{
  "n_layer": 12,
  "d_model": 320,
  "n_head": 10,
  "n_kv_head": 5,
  "head_dim": 32,
  "d_mlp": 1088,
  "vocab_size": 2048,
  "activation": "swiglu",
  "norm": "rmsnorm",
  "norm_place": "pre",
  "norm_eps": 1e-05,
  "positions": "rope",
  "rope_base": 10000.0,
  "rope_fraction": 1.0,
  "qk_norm": false,
  "attn_scale": 0.177,
  "bias": "qkv",
  "tie_embeddings": true,
  "parallel_block": false,
  "init": "uniform",
  "init_std_qkv": 0.0292,
  "init_std_o": 0.0,
  "init_std_up": 0.0292,
  "init_std_down": 0.0,
  "optimizer": "muon_variant",
  "lr": 0.013,
  "lr_mult_down": 1.5,
  "lr_head": 0.00864,
  "grad_clip": 2.0,
  "warmup_steps": 200,
  "schedule": "wsd",
  "decay_fraction": 0.595,
  "decay_shape": "linear",
  "final_lr_fraction": 0.0,
  "batch_tokens": 65536,
  "seq_len": 512,
  "doc_mask": true,
  "z_loss": 0.0001,
  "train_tokens": 901300000,
  "steps": 13753,
  "dataset": "wikipedia_en"
}
Each number is 128 + 32 x the weight over its row's rms, rounded and kept within 0 to 255. Layers, rows and columns count from 0. Numbers have three digits each. The size before them is the row's rms in percent of the matrix's.

# layer 2 MLP down (transposed), 1088x320, rms 0.108, rows 247-304, columns 240-319
096:098098133130123098106172178196137143169123131135102174127152107082179210141090147154062107137158061085145111175174166103200140045214152127110140113124122157171153167074097160087174129138125101125176169146142119152139087116119136086162163084
103:102078146220173119130113114077150132113134057122141116091142171161129174099093135087063093125122143139166136109081158041119114111077115106148128123158142090154147151089132071171099212050066094180108022109166142113128088131149129170103138109
097:119151101136160151143070100098100170066161139095140127103113146125073143139081127236069109134162155103112065115130086140103149139121125094142138134095124104149140067158159089133122136127155123158114153140140097186092174117169105146134158078
095:133135170139122119144127167116121145153119133142120143183199122118184118174094111123200114188165149159148187072168156165175066160180173137148119108094143141198085067145136124130122177115155145107164199112130098141114127104114139143062196145
100:097101087125123136136191151124109158099130186171115142096105074153104170112097081142155122076164122138141182132142115104111131060104166182126115065119108088160159125124154113068132129073098103117119179127116068152070115199156135125145162141
100:102146108149128117143154192138079120142082164147152126192146139112141112127129172117106091118129138158185092081136106159141033165100129107022131169149105104085130019093106160131122120105114118103139193068147192137144156150179118168084123158
102:189081127059155088108171148145135186123130133104143217145079130126163165109037160146110136151111150123168102106112120122175138077112201120161123131167092177110179110116137099132139082174125109124148126101123113150086132188117166148160131052
101:133133175123074114082089074126082115046151107089148108140042155096108116148195075121120168081119105087121111115105180085142171143154110154128156136148120115145152168131136169099137108130131137103070113124167090140122126207081103172102164117
098:141101161137134082162100120146165125114104092099068135168080120110152111145127156127105123157120082113107123114100161159137080142151112124135067126137144221130095047192132126086098162160148167085081095139089121160094152143133191122071151090
103:120139095178153147043139185161120114168096165163105123148141093147144142103122102107124089187064073098133132129166163119048182129134162109207151144121115118142115098095121185079163117115119127159136129120181111084139171119131131134055149149
099:129150138122107127134086113126184088120092141108195103139076086096166142080119087129137114159128133099118101099111119122145148110134136118159106148087141232093090136111141148071136138121139130067098187089107145141144164130165162133053084099
103:172180111145137096128076099102117190147173097132111123185170129125162089118142085146159127064151125105158138128108124127128113150155088153171094136119149148128143105127137116069146190100137123110110160178130121122090110144131071104134099157
110:158127145126105140099159152163157068132154134179210092094148169081104116072152122130182076133140150121161142098081164138133126198117138161148183142087166088115187150113137106086161113111148161067117090139112139127108149146101139089000128149
099:113150176196142082128082147089141130121113052115123095086179128089098090112128135137179132108130154110116106117093179164108114132103118123131094085103110122102103117132168081133092111135083114174152087088116162117123106151175127137130161158
106:131170189109139118114151172157111199116117108165149077147165131173125140118079117158104155048129094100157167078190177169137136164195100133088149127108151123124089121130097104066120129104110128167119151144078114128094167157092098179120138105
100:131188115119159156107078119080143097106057122106083108110099098114196146069113142128124103163129119134108116128138143156110098108112151141135079107134146149164106137146087133130135144129153143172112125140108179068075131120210133133032106110
094:135147138084174106134115073097152133169122141190089154125170119143121084143148094145113105069093138051066140177094145103165122152140130147095128136145105109110161102052140096107102112091142081112135071129161103156150131108162093111181197109
109:135155176135145160103163126142131122099122127118141134143143108150160120145149136135143099143148125147154097188119154166093128131110135102108158090135119152156123101123127109111125105104180118149123126097095112151117108122142147142255095122
100:114105180103155168091115099133120109119098107113087119064072144221103159143125165092093129112116156114092097075156119082157080171109197143169112121106063139110103161110120137172108154107152096076141146127121160100099117126117141139102140102
102:082140119146115183144183056094160131114126142108136185131131087140161151170101161121150158123092149140111161111123074118168097166123177086198101099110131121109136170165149122101169099075066096163067150146139116118118081093109187089138074127
095:058159157101175157154142171100124132124075079074101091100166098152190161129184106155167065082201093108178103130143088130155127121118115129112092125087079131168094112121093130070125158080147129117118087115118156087119134158132138167190116131
098:100125123107096109148100156120135121162145089127045114132152121123120114160102116068123055158062110135129214088100115153159081112121161140158118129131186121105138172137181127168162123149126100138087143168107113186103117160140082123050094139
102:184147098141148130081131134169106129106148114172106132135124119153101113177131129154141101154141107176078155165108152184149122099157123133183158054105134117084114167154117152143067154159148094134138073160140139117115084136135108156073152129
100:182112177151138161130128094139147063118148179157081107126109111089180128149071172151140103120104117154166138110165074097105116052086123099105152146126134131107114143112078096135135123205140201123112118160120135124084124143136160188114130144
100:084152175089046156152153130097177112155141103141160143098131141043159119117157143139098089132158156132125112075144149082109147097114139087076134157109153143129089160101172145131161124126124098137153116162114157144175139140153228164117165018
100:142112112181117137152080133124111099185136112157139169104157124123176130172124141104130106086149179098204113146069163124083158137172071135127106134160129120147159150145114140098123092108103128137120064169137171071174130146110159098187116126
101:110163103097109088101140154130214148147102095073156093186134186114139085168156117164088109139140129064148145126136021122124129115182176112098145140149145106084119159143139144127077172115130108111118179145139176090155125103118140171109120145
100:112105036154160156165058181169173071143108106145142132153155179098118091121133115113150093151141116119160146154102118101077144152112134131138164178083134152135193153133094078207142149159093114117097134110127113151161083130098056178093163184
099:235162071131089123161146154144082147137062115133175157072135138107099136106122132121132129123148125171135125058118181142084140155170166097148115110162171083083162121213102158137079076166110090179092142128116069093075086134145133155070104136
100:141090189139156173134175103092107117088106107114135113142140161100073155120131183141179119094150080098147071132105161102144108141147106157098109123158108102120119127171122105143198145121153189090138159122123107108056169209157100086227161098
098:185130101160127090147089168166157152161124131178133165145150157134142136107177103126094136142111124115125104102130105132096078116157144178199141078107175100139136116178107141085150189126098127176132184084198132129134112108147130111115119196
095:126123173162108110090159095095103108127082161121158102162072110174096184165112088106150129119115113113094110115147118112164188184028217139148164179034110138108070152140139145086137106189119163132097128136147119121064122148105104091238114130
099:129080107082135146082123105109170131135098146145096164174133113105113067113129097135156094159124078188212143083137134159129152112161126175111116153113125088083090134163151123105099101088139127069107079103108152111121171118090085069157125134
104:126099144140091195171138173157103134093114136154112123072194126143128086200119102158115133136067082163083079122135175145127119122131110136146152163131130130111095145126085099106152166141128130146070033089113146124075092114121095207085077146
099:155143131110096090107095138131150111155108098156100131116161090160167127149103171131172106089126105114128122078103157092140146112142156168157140094095154141188108186099150202152115200083125127121142145085145099106096128150146146153098106114
101:143154124156144152165046136118172199085153094170123142150146100163070144148114138133007126152111099151149204116156095154127122139129144114149129161139140147158099149143186161116119121117159147118120146093121074145127134185150122090088110134
100:051103147128190160149214183153087133139176088181090172131140063181149086158134147110101199169169113165153158108156191083163131072225111112131124146094121065112141188129069152134139092111094129152120149187079112136147129179127072108084127113
101:148145067169075100157190144099150129149090130129131159159162172115115083098105128127102183093145107125154145087156112121051117138122166153152097156122142141148129154068137169146136156143177163101113203140163104118151124163097146119142082135
100:091151104185138129073149086153113071099136139211123169191117173124095062083130176140146108101091152083064087146175112119146107130126161143175090150139113137120143132110158061169179136110134110153110123124170111088097147143114093138132119118
101:149156115125133131114168023160153106078077135118088105102136164075164117142128140127097080146089134106132137102105110107122157148096133126133090168120093177138124066131148100083124163129084143165131112078129123163140077125137096149208098132
097:109101109127129072130123175061144124201117157119124131181089132105147112102172083121178091116123088076094151125131131181121178080148159117167124177135080125103141066148074209094167127100089133144105115119133165147139153131138142151169149077
103:142103090086140124146143149121143131144108171138147183119098092163145152099092119134161132090218132178128163160116093102109135096084176164072132138134156151148074148124063170193177131132132171111121160130138157047071058210104111139144164118
103:109076105123139132106067152097113147073137093141130110150132099151118128111156166127087132189068124113215155074124113165126061132111149115097115099122109055127119106131107154109153142097111101162141123089079133179133119115099124137136086073
103:145119152113125099114166112066134133148116137129165157121077131169164141118182091154144099177140095192108075187114152165135125073111180163089170128145180120057158171148125189098152117115156167134129141068146138126129158202191179151096124088
099:152105131088111080152085133208145160061164166099133148132182076146153112175101131114115116166134120130174119150114065139182148125135095140125182114147147117141127081146095103127115136129119134127117156093109086105132179095176158102119154156
100:156122157107102156159085083105096108131157169114114128119080165122121093150134115159116104154128161105073201133088092109114117110130070111131120140175140165078226103179112156114142109125101092121153115167115137124106123134096121116119107135
103:115142139140153074086112180110127137127187148198095154189112117103149145151138131099106144175109087151083117100180108127149168156137124152108171148164145120120188094133105104114144162144131120147131160132137077107178130168126117122109120179
099:104137097100129166134137180197069148135134127116101126185119167111204113165167105107157147122129152126131131040100134056119123108114161131140140124171138125147163161145138169077142126150185154166116105110150080147199081130142137108103146126
095:156136150132192104125130089110116182093105084072126127152113145143115120150125130157192124134077135114104117155102135123126115141163106093111144130155197160076112125091151124150108165113147118149185159144174157088078138104078101161253062142
099:150124109058153123160073105120100077101105159120119079087184153104124118094058116119135123161168083073102076127078142128166156177144121156140139088134209113119103167160049098125207155112095126156110157116096119073193146128104089089177142162
095:126128134103169124146205130171161128193090143112153108062207118158091111120200166146195114102163148144168110212109111143117138102178117142121107087140194139166108132105121103125146132175092128111137132114148143105132096083166150126202154120
100:137171134153083158153113107083131105110108048135161087165149122162092169164162138141125165111155100132107120085086118139120104121170072122097138130166117114125144123122140118175107088103118067183089146155120137154134160147153122170162120159
101:132135186098168147087146165160163127084088061141101121067141099094103179064141155110152107164094114111138110146114166149154135102108112129127166108137170136129123148135138202109162129120142153158201110096129097150053123111157177121088156214
102:109106132161125161156182135150165112142106169122128113159130106122127108088172088132137070121166153105179124173123103072101073067126165162097169093080101105093168213165169188135074137077067096117138112094163107142133121166172119108142172126
102:111145137102122118101175196154074225121085119074149140121140138114145127190118112064124117125095159104091121090138123130139129129138170120128129211154162126069132145044134156170094127160142145123185110084176018096142159101138116092181118138
106:012109188098160211107165118190143174157120164154150110123142066110139160143134137155143088138062120134120148159114152116157181069117084145106109085103102128150160148140159133083117107095066148105164135166130087145129165130108118104136147095
099:079140107167174164138140151101125091073191146077158138109137095113154104198133120100096144174107136162110191122200168116121133158133145130180166174116124150120120146112058167093113153081129102137176158090113106064075044137107103105115098158
097:165147084104133174128126127151117136143102125147146115108095113099136151144147143142085223114152122133180137099122119170100141115180120125113083074170148128135128089129118151097102111150137111124088080177122094196109100173077104156073130189
# layer 2 MLP gate, 1088x320, rms 0.257, rows 248-305, columns 240-319
098:180123200139112132160144107121131154187123082140150077133130135133175168155125184129125110124128147107104094129151091108144104150169126139165135140129139185146165098123125119152163134089162197158124030127131093105096085106180090138122134038
099:157154156144135087111153111112121102109122109105164125156098165143074118147114160128137154162079132132143075114143108104146117180148116196101054074151148113106142087176144113084147122158143120117112102107139115152088116171125154144142202153
097:050147140127134116128163115076175128140150139144099142118083138059140103169083115137113132105081134179080129085180072050111111093163127191126122186187130164169078084159060095121159079108166156120165126138148163049128194111081106151065163163
097:171150121173125140088103065106068126083134150086154144101128139144182128149099139131104124138082096065063166135161154129122060109124132103121199111102133173135112130090119123101095145126135148150066132136083151139098153146150142171168133113
102:105144144103166068120110158142184140087116175084150116152141105118065195090115119141156123136179087096162136131158098136171098159156083114110162083145137160106167131084073170094131127119141161115156150117171100100076166073131138170085152139
101:133077057112115126139062075165077137129137189086156101124158203166131144156162113101146117104166112096136092119144168115104168185165154204150080082116146149204139111156114094101080132130112139115151094058171058114119094197141163119146123159
102:070103103162139122122132124140158075151155121080146093122130126145181102074114168121080071111139136137125146145082134076128173095134118132141138095094135139128128165153117160160161162124114143127170135108176150102077091119196157151154104133
094:094105113150106136135163209119101172107166093129137154056144100120125188172147114083099107162088088108177049129126236092180146100084186147115157167129094129143154123060132143191141152130139091073124153133106195179114101099149066054139105104
097:127075163170191096114132171159109123103140128092142153105119151083119182110170120145205120141102170102153112081129128164100197122165162166112202116107138164116152151148155136161142111114147110135137144119117143112169117136129091130119108114
101:133096093116168113166180139104185142088122107093105137153079128138114072148183096085147186117133132124134061154079152116128151149099109100077079128113150119130098106073092098130182107153128204119115145166142148148152125117131083115133107112
099:092080127148126187115097123105136109170079135100106127135171122143169105131132053119107123100158135061123156139086137155117107114113128127093140157133176131179169114140111151124148122137116093111123079114178103167115135068150165112142081146
120:132121104097126120059172116128180084108119182153091071105131116138118108146171165127115100104115118119130091105144116067127115149135124138140197131128125117130153069138153127179050121144121165090161092100090200146125118116176102059158138109
104:074042130180122150124113132153107080114218137124146116133088152109122148238164054074108107177110087149109107117141118143109110112193121119172077167191130146129130128127140168147185170116166094148109129156107125119102175076074133132126126110
101:154124131130162157126111255131129069187144157099125137114088094110149151129103128098112107114144116166146121148141116107128144092132110188187091191141164134114122067145073131172099092092098083113055167086133179111170089159124134104130149060
101:083098150070120132129114112118123171144145155146112144152128134099151152119132094132114142168214080113135103109111140105066136130137165111045140128163150087125108060156127128096179070142113104143145181112216088110052141179134181153116136155
096:109068106156091124147161157153145114064136130137127101134193093091149142140114096086093087107135153122175174152119180071093108165182133104136094137150164124066086154065150089135128121097112166117138163082108178129126118088172085099138147163
109:084175106155146159132152097111169075137166152116176056096116148112139061155151116131108156138085149179124122115136129153147149160186128107142186111155163189156170121107159188128111134131104108138169134140137094116155167165113108108150109116
098:153122132120142152104150139102066150112143091164085066118153127065154130160092099120128179121066125137083109093111170128112128145118113118106119140130103124114092140120131125104137146132145149207073138123175140089123167156132126153089140174
103:111087110111112142137090119146113142172119128161054094071119141102185142143168101054151171064138171141120053136129087138149183155145156129109147121159122114123109113054177127121120146123149152105120116155128103106210133076128119131111156115
095:110102140124080113175153131140076112094146116144116122115094123193077176098155149098095129102122176107080106206119145110176072120132187163069192094117124111164135116108181169083135119140095121142086096109186204144141147104146177106141148199
098:051067146135121097099179159192098134192099093122141152135123100129081136114126131129100108106188140138149132118037151164141131156145171103123141069193086084167114153134172109145134114086160094083147151110202162133169121068135119109114100182
102:109126163113123131122170145144127100101133112083158108133154127163154147198130113150175014062164133088100115093116097135117115143150090112166089142115079161109146061092132120166194132154125073124099187143107133113141171084156104146098113105
101:095122067101152118105131107186161111133102100107147076138182073091156145132086146089164088155105154146180109114095100112124117124202147118131134096123148132123063118122120085150105138120101131147104117069144150085111122094129071145149117062
106:164155065151156111160124125092129126148156155185139128124081124084073118167092103153149149072139168150134151103150123106151136210106169114097141180161027091135165134187154098175113143127132159130131122188149154115118136113109165192148167128
099:119150093143125102158183145143117100146088094169093110127147107085113139079108141127125190168098176089112124086107084129112151234119127092120103116095113093131132112109138189120120149149114125128159106157101128121149127102121141144121122172
099:158079126134178125151152142134129141153207136182135123134131089122097095153115078135091142102079144147168134114078117166140165100046101194157114143141111161143130156126181084101140051157183100073202148098098102131129174150176100148136127154
096:103155134147044164110104114147159140097051163110081113077115137125146087056138195147121131149146131145110147094120172101087103098145107128185100197112097155109107126120145119165123116127205100130146060198093141089112143136063084163113091126
106:120114111119135146129175155149190150129142091082123142115125157044101127182173116084097156179135129075126152142209190124125119089082103061148142111145047150180105085120159037119129114099166144133161145145161163110102147084049138140140094110
102:105086097143088095134137126149129181109142137111176119142082124085125132116072127211085141123132112091126066142128097184116086149063139125169139138082091086083093105104140078115146109165213099117069104135081160197180148098130111113147151150
099:086113105169096089135142126061142147119152168057126101097141146178079117188084137156103142122108162131115118098167136134097160159173126125117152133164122114133173123134131109203143131112120092152143183111132170116130118120111164095154127188
096:126165130138166143157171110159154179104156098168094088066148173095106127128131224162084130106143134099110138133099088131063107072133107090166050103134125155138138068158101114104083133077134116139131110131135145175136127104169091149140127119
098:138103099127148169098077165087068132128118117138071128111148172128124117200132110081114123131129166070162129159160089161164142147159121093130086101129135079095105139123115096066161107147168139135138142123091141082176106124170064094157107099
103:127129136138075137183157146142225110131121135117117167094158089161123177116127120164097138132183137133187180101174107133116157195129119145076103176052126113148132093105095126131094092092148150108138136102111108118108169062101203113124116187
097:151089144177125131118174127103134073148063122101107107128119118113147094070118162111085116139110130137173145099078114120130117108130103120097179117108050097171224138075144079168183109097131131131145117164157112121142108048173111151127136090
093:070109115144098142148149135092121179187153121110140144149147107144147103126151101129106174138113078123168089105081160172125117158148117086131116121201087102087145070149055097122083109146132127094139113121126148133077104097138094169143078182
098:104130158134132169128134126161199134128178130101142144122158130149090181163076131148083163176118017135156071115139122171150103109129101119077165180137139136147164152104132145130085111157117191115112106151112105190140165102132112112127131140
102:145157139160125076161146109129127150113125092097097106160094147193134130049162116142145215078118095119116125117138100113135108149064126146158169194115127140120185134143115096132109103114109129164114084096082094139121121074135147130171184135
102:124185127112094121122163107145114144146174123115089124121134126093081127124120130180117112142144131123111130105069179118147112120113149187104145115090145090057143149097150131131076137189154185118142125087171130116161124092150071157141153154
103:138122126079097085177185131146134143151120134129121122102142104144154118112155143121096172143128107116114079166094158156148138136155130191121102102136158078099154143128135155158130104116143054134118100070178140104157147113137152121099104149
101:095107151132168140107091090123089134109148045194150132147138103106150188145083123120115131134160179064163150080156082144101129166163148181135127116085163090078155107111106080143085097142125083115167143134187150139147136095171136061154168166
105:133114120143060129101139156110076148141139117134189160096182179110107117135143095133171150159177125088143122123141104141212129110126104119043147072139186107157135153086128193115156121154180184195149107154134131093137154107109131141110159139
102:063078102152156104052132229128123145122133095125096114184102074114157131125136126134091113130128151068104121145143095184162135137085109131113083117166133128109149111096126066088157158166148180146123166146132140170137132110096103081126095111
098:098142118099115141090157156094110073129163093136108095097111167106162126117183116169151130086145175142137136175128134102149180147125118113123173160159129135125168127106133121147146143143147150141085174095106141137113175182113132128134096161
103:151129099164093155173206120125104116131086104117092169078217069116119070171182147139120109122126145075136161131136206150096101071134149128157174174134121118123119098172167107108158113131136169173143098165123087133135082127159139116094149133
106:108127161105123121098129135117138140073076128152179068138087119189115092088119101065085099128092109207122166138132167106176092068125115116161135150138163127105128133145104111147181134158138129080144123155135144184141084085160063089083117214
099:181109188110125145023156117104155159147095120113136130168138088112112093179180104085126160102115099092143117051138106083113114149127126178139129174142040171137114150138109114171138089108092103159150125161144141164121098127126134123128135167
100:097133085111172186124129110130106119104107144074061085049142143178100151155107126158173124172082084124200138125128149151127151145090102145139179089097120077161121159159173071115194135151167123069139124112123200134127182133143109101137093094
099:123135125126178091097099162071107179107091130105146143110147153174133134163106172095137129139099159111180103132126100122094129142101124119144141105076149155132166121157151122109166183133146163195148099123098182100099135087121138101086149087
097:109107116091083114056156193087167129130162132094137156155130132122140078076138100127091169100159158116136050196173080195080139085111091094135113041163187145123120162128110135124092120158099118149107116116125106111158040053149189114164088191
102:186128122082091140106165150191107154145071077143151087102059085161105118140147136076097103103115178164097121056085153136122151129130131079120127138104115066134099052146140150106071137113148147093098118116107111092122115147131081109096157102
101:068073165130114148168132200104091104148073055161049151080163132148123149147094139109124088125144121220129141084197091069114128089087140149145153124112139123137153102123104144149092149121120090109126114180124127132151103128099175133144149136
101:144150102132101131129191171169100060093115066141180077130069111122159153132086169166092123099099139127119095092110135139140149156206116122118180122123154153143149096094173182134066097127149121107163174149152170148112216180179156133129095141
105:120155133190152096108181100098158095019137136114150145092028121139038071121070105151154117135092065074147152172084136108122159120221054154128147116144072136104128071112089196114180164078181121127101067111164121110131078184148136125121086094
107:139150128131128199105142144116074147110130176094056118158140164053108099121113155117126112152102031098095158099150124139030185117143151141171110174114070193144128144132090116085120102150151116114145149117174090100167068085112124155082121161
116:066117170109128139113171142090095145138091146158130141116120078123135087182181160161091095172132077105078137184129106165050127137100147167122163064092111143126171103187123084197132096113183150163196111127094152111127154156158094045087093101
094:154078170162138195105146123097109144142100149118166101134081117196094110067145158153156082122126163163110190182156119167211092124122140183144117125122162115169116083121148126147135154217134144112071089106139216132090110135166162136136138164
097:118175106072114101161099096115168179115089141161074139104084107132154173135151048153091152125160129093177181076129083092125167159094110122137100145161130183109149114139058091155139140118138104153145107165089165144176092091152115116129170195
092:104117153165107207044101155110092086109133077117110122074125134142104149104104188135113134090168102100122166155131163141143127092153101189160166108139124132098140121162110178123113101135136076129123155109151128114122143160192165138151100143
# layer 2 MLP up, 1088x320, rms 0.255, rows 248-304, columns 240-319
103:177181149130104104183114118101122205107168103102146143123123064125141140095138107115120140085153092123141150097069078117112160161090101087125129124139055104170125109194149072111080167144179163125195127157107155117187097111187135070155173170
100:119134148141148133124142125153140095171102159156111123154166136085149138121148079081103128139101107158068148114146144121061128104050142116203108121086116154138115131135094120159157132097143115106111109173174068157087121115101192131148119135
093:072104154169111107136144036164139107127150148103119117112107138138137159137110129168103159099055162192136148121117109113130109140156131110097134174131167132085161092134128166179093225115171121100124118141117198118159126083138094155133159059
099:079170128152127111138112075078139090164201109161074139118132119118065172118163160140129097096145178157161112148087081158115114158125114112094107140088166122072075165075129117155139111158100125139113083186117174104142140130132124116142170136
100:095171184140103125093151141111103155161105066092079143082141157090146101124121175121139074110101227088172122185169063121107123112178109149166190123134130044113117109112147180130160095156117111045124123149162154092111142188158134093078129147
104:162116153132144125090145101093093149201152144135158172098162138141107107081092137048085148136105157084108106098114098135127134063089098134126103150135147134115094074107134115133144153200134140128064186139142126139106143162100125136077106151
102:136101136123167148148099132153125106132127077158087106145051151143098160120144163163096133140120145114145099126103115145157144105145096089159092125149129087150138101143155143100112139131113112113140139123134113092143122165140124181151095115
096:080134154133171146118162108125162132118169153193136111159102137157138118123099127205159128187100173166197081147135115190119137143115137138093135130155167153194114172152116159182114106174106123066113136144152109186108102165163082103128175137
106:120094211119126146134189127125063110165104132134179077218046113102124164120144174137118143196160092147128099126125090143158117094116110129141131128154169213132122098143104161147084100085177111128138140110147148122102143112082099111119155164
101:087135105157104133163149138109173118183161150163128076107148125132158138129092119075112110154150174148082121146138090120119170142174107055140122145164179154117145152142156144075109081084141158106171110097141119110128157179118141180155134152
100:145178131143130178169105118168090069102179103120130156124147138142083100126135135088100172144103118112138102101092136138127150044025131122182164095172135153117098081107136175163161132113124155109145088123145087099099109144212098136140102127
123:107138129098113092085144103196212124105137199179119090124168132132121161130114166183177095139116099123165132102113165101083146153167122141125122101143152143119126110110154163184099166179092173122119078118065124127079131141146087082168149117
098:129115140149136100122146139150116095165103113105100158188059093125172106103153090189156140126109125141108132167162094141082125147142132168120202114134143158092173173089111182137112104118096083172120191176157131099108097164123116146141142124
101:090135151173068143194076131159140095151102170154144113135102123143096098146142111186141192128119175156162168129094109129096151143171203127101120197080139149161108130072091117126149131141123102108124164159101155185142164108168100116123081147
099:158126146132114108128075090074148152051121144089128143127120121156159096127129128104125198114151138142167175136138087158135100191102156114041125129121104144144088113109148128062107106154168154131017130171138127141131166139194147138135040155
093:166157119132118117077117129150122157081063110092148137138106133142083142109120097129127161078154126148163096143137086150143139101130140136130130166174108067094104157091119125163146138124118098171174188150124095125087089159125155093132161169
111:171083095135134113104100146128120154063123034166113187133135111117111117117096069120163137095076121113121126164101073106056124089157109203184098171116152135062099166114129101146199119146127129129132140132149074107073137131107210189099147136
101:079138138191121176145139100097154110152172128131161102139099065133140186139054077077117136117154133131136116154163180137129164165162088120174164172164130119078101124059089118071163123105091177065094195124098169126049094113134182171085148064
102:143114108150100179147159079151089130113147168097121208085145147094112059142158115091101144099151086097153179096112115154105141150116116087119230098149124181155110128161150110098092137094118144139095110128082154178112122074120171142130111153
094:091119130122088149096123145081101050073103129123147117136125176113123084145043127127108106165122030137136068171112116148107085115128127141167122142178137151191091164132079156124153149126152055097090132094128154102093074118089122127152093079
102:121117098148104141096160137157185163068202095129060131112085029112150166173138147085101086105169109121189181113105104119122140076096115151138148094151114119124186162131177078179117107073152118099119099173186188155170096135115230154119086144
102:173106168115142086169104111075103140114124089120097103161126144157105189083097121147139091182114146165127125121124142155082197126095052189138143158138105083178151163070137146141122118104129131132153158129197127099092122123097143108124165106
097:109133117123173129131133133135118099135132073116125119150141108141138158178144143160166114146169119158150073129148089141176107126156150167142148059134127071166087151159119114167092127124063117120111117133126121110074122188155178155144134180
098:099083147134163097094162107174146142111089143145135147100127110152078127086121133131116140152111167175088109122112137111137123155155113184140168111193153149159150145116109160099144221088112100089193121168149181162094122080105158101096098184
103:121125128121101085148049144123175144130115122140094167183107132097130156126220073099178147112111139151168150177158202161122134115079173174072129121111092093159187122145139144146114186166039142097060163116114090113162089176131106066122139111
101:151176124093111138135178178146101126148083129118064107131153122071157139118114069112149114129091157112106100111113128183119101114170085109127128069109092102094182133116086088080082093079078142116094162134125148131126128118149131136121138164
095:131136099139110122089149148158139171114104119132088090101075143090145115094084128096112134178122188109096143130117146127074110123118147148135141156085150145157199124089129179124100113129142151059142112171124116111147097144136152132122089102
100:186110110140133169161123091088117127105170066131180076091114136106137088133134146103079141127112143204112147111105163161133138151127137104105161166177106112094122095121085151085155100111132138190105086096111127157112141182089088092146192133
100:146137087171132227107113125086065157164152097126120116196127068148075113119078112160163083086125117114127190112107157108139160094071151127108146169163136125158133162156119117126162125123107137142116078095086096160127145085140108159142105178
096:156132079108084103044136187158147120096113122079125119130063163109131132111097168137107148126092150115144116155133129132150089114135157121133139161126134142176082116156092211159095186142153137116137206161091176162136135114115158112112163088
091:139038168164110129131141147107100099136058130142155153135125116159127118098144117153152110122132131101158114187132114122138152142096159192074097163135157153136094140128167169205126131208162058121175141115112122122130155118138111125140076075
099:088174117132112164116198133119163125091112065104113144117113124096157125121172132142138055118176087137141180156150131186114099178175141150152088144144136113160069162030111152128143117154114135170110140171108137164083180141131135112145116112
101:098096138118191160149069123098092129160078215144109075168128113074128056104127110034156124089092086150103118166086109140132187211171122160178130148129178185080093118185138152159144152185107149112084126108154160169102121125157124088116136124
099:152121116108171103100153135117143192125096075138076108156143157129116119168101109092131154153092136130121136115159175142112119137116115160135134137124116185126109102119179162137130189103133159087144120138137084131127154110105116144090142109
101:136143137183088138122078115081124083067121110128117150160122127183165127136179119107100178147069141064119144157133126168147125074132111146124078168172156167127096196121144126140154099148120154088130130094147144137158100103125184126134115109
096:151079139073170133125071077163116100153127123112168151110160126159106151063107136132128126078141147171136147132107176173133145138107156204124137162098164141060162110141157180124150145137092117098174160120110137073107208125150102115139177123
098:093130147105108209127112126104158120096121122126139177111107086148121151111090087144172143085135163139176098081111092165152144154112110153157141155088105105171099149135131138114100158143165138101180157195158174131147130095180132122129117181
104:153160113176118092089141129189121166134146122210140183156088099142096121134153181199082135107178149109188108159151188165088174148148113182140105070134094152131086092127117085151167130122122113109112137163139145177107097072120110117121121110
101:118143099067174146098137096184103110117107113171093111098168110085139090128117186165128100142138121116126151180158171081178124151145140125137076141206055112146129116127066075165098122165132149134164140142085093121086128120121130135127076110
096:063118110128189118093179126138159111147125163179168117151149143103083060150163110129152126123170074179107087110119090136095083086112075085134150090208149163180121112126156108070210162128072080090153111068216050118108156138129090106154128107
103:193099180160077118137128141168137159105077153068164152077117082096107149114129159066087137102128218121110104104118089119120133088097178120159118124132181119106078086086096105105145083139122128142110125140115130138149127098070078098127143106
101:124102110128167166153114145120120112150083190097094131185105177082072153149181076097142164192112127088134140129105147110112091118091062103116116055114148185168094074126097210112189141123069079178138112127110154179048088113122198179112074103
102:065164086134101129100131079122196121127123130103147142100127144082117121111096145118063133078157104081123125101078123148126122207082059149118045082172152117096144131135131064171157152105126125118123155122143129140134132117209158130148183178
097:130106167203166103155094136121162118131146144094135130112144117136062124064151118107118105136091168134112170104100131133136160071187191164108113081129168086135092167116130093120124149162114115121133129131141101179101155156209094111122171092
101:094105115151105113162194137141114089226139115123187109110112180098156025116147112154130126102117167109136155202067142094132152151126087140119184163141166114154088158131091138087080128072137088134198161134099194135171108146122138115137118113
098:087116105101142067112088142102131205120133126136124168146106113145142129101096109140102142100100137158129093166079125128133131087121122178085077058163179152125154098101120100153154101120108065168098094174142111089140203171095097117129132136
098:103105166117141134149115129088120168126109111153079125080103120146162167185121123091130150155106162118111141094135142143132104146112116131114110126092038133127091171133090148127151093153114144175101134143165169132141123103073110112140218112
097:147136106095153121171095146115158145098107139153164144163070147125105140164143154136208152152087148108157115141104145115124115175088114163142173134126147177106171166138177177105075157091121133169137100236118135123090069150119146146105084112
095:133130090085128113147169094106172134143106119104085138093154208101131107114091179142127154115126072104151126200129157132184102178157084074104117136120158154084101078168115153140075142137107127141105152109086099123156129081165174143148108157
098:138068129173158108149098184154168155085127126194114129113108118167128118177213153102086095080167163119127128143117139049158136111192152110189080055135119096045159077107131070089137110117141154072111149095086158125121114126162167131146085109
105:119143114144143145159158068142122152114091088098177127154060150157138116108172101202162098140193096116083169122139152119130115153101111138088136181147106121112177106111116136097131137064118167202154118121159109079125154067194063112121182128
096:116093190149136110088114135104117134115121103144162155167126105183204155066135067062080063111157109098136077182144057125131142032149082093161154160141140114045116143158096133102156096154143105111163185104109150129146130157164118109099144189
102:140164059172173091134153104151173183084157038182151089149109122148148118134146136169128179092108069126143094130076095176135122133198146118107166112170144173104104141152175101123111155133117137187087057142140185146102097131192137123164204184
098:058131107112196157145091168109138162120103103132181165062126132089107118173149084135061110068170131060061144176144169152180028067122164141116163104131098104159109127168099124164132112143156091103154092126136092116112152132091122135125155118
103:119116117153164149166130132143135140144131086142121129101129221143160167075105075148139134080135197137104079196182150099085121158145064128148150092172156117160155107125152211093150174175174120084104109078124131120158114140134100165142109142
105:206114117167158157150132125112063146131128106118144154182121161103118061151145103158149131095097167157131156156164154121143175088113141212125092082077170113156159110152046106129175131120170148106131094135155101126084066170156110119194126106
099:130123127096123119138126142180113155111142074115146131134140139086082082158072148120137158160118126121129150141130110147130136126119121137082132114127148175122089132116104113163131042155181119110201158112120156149136136063073111129154160114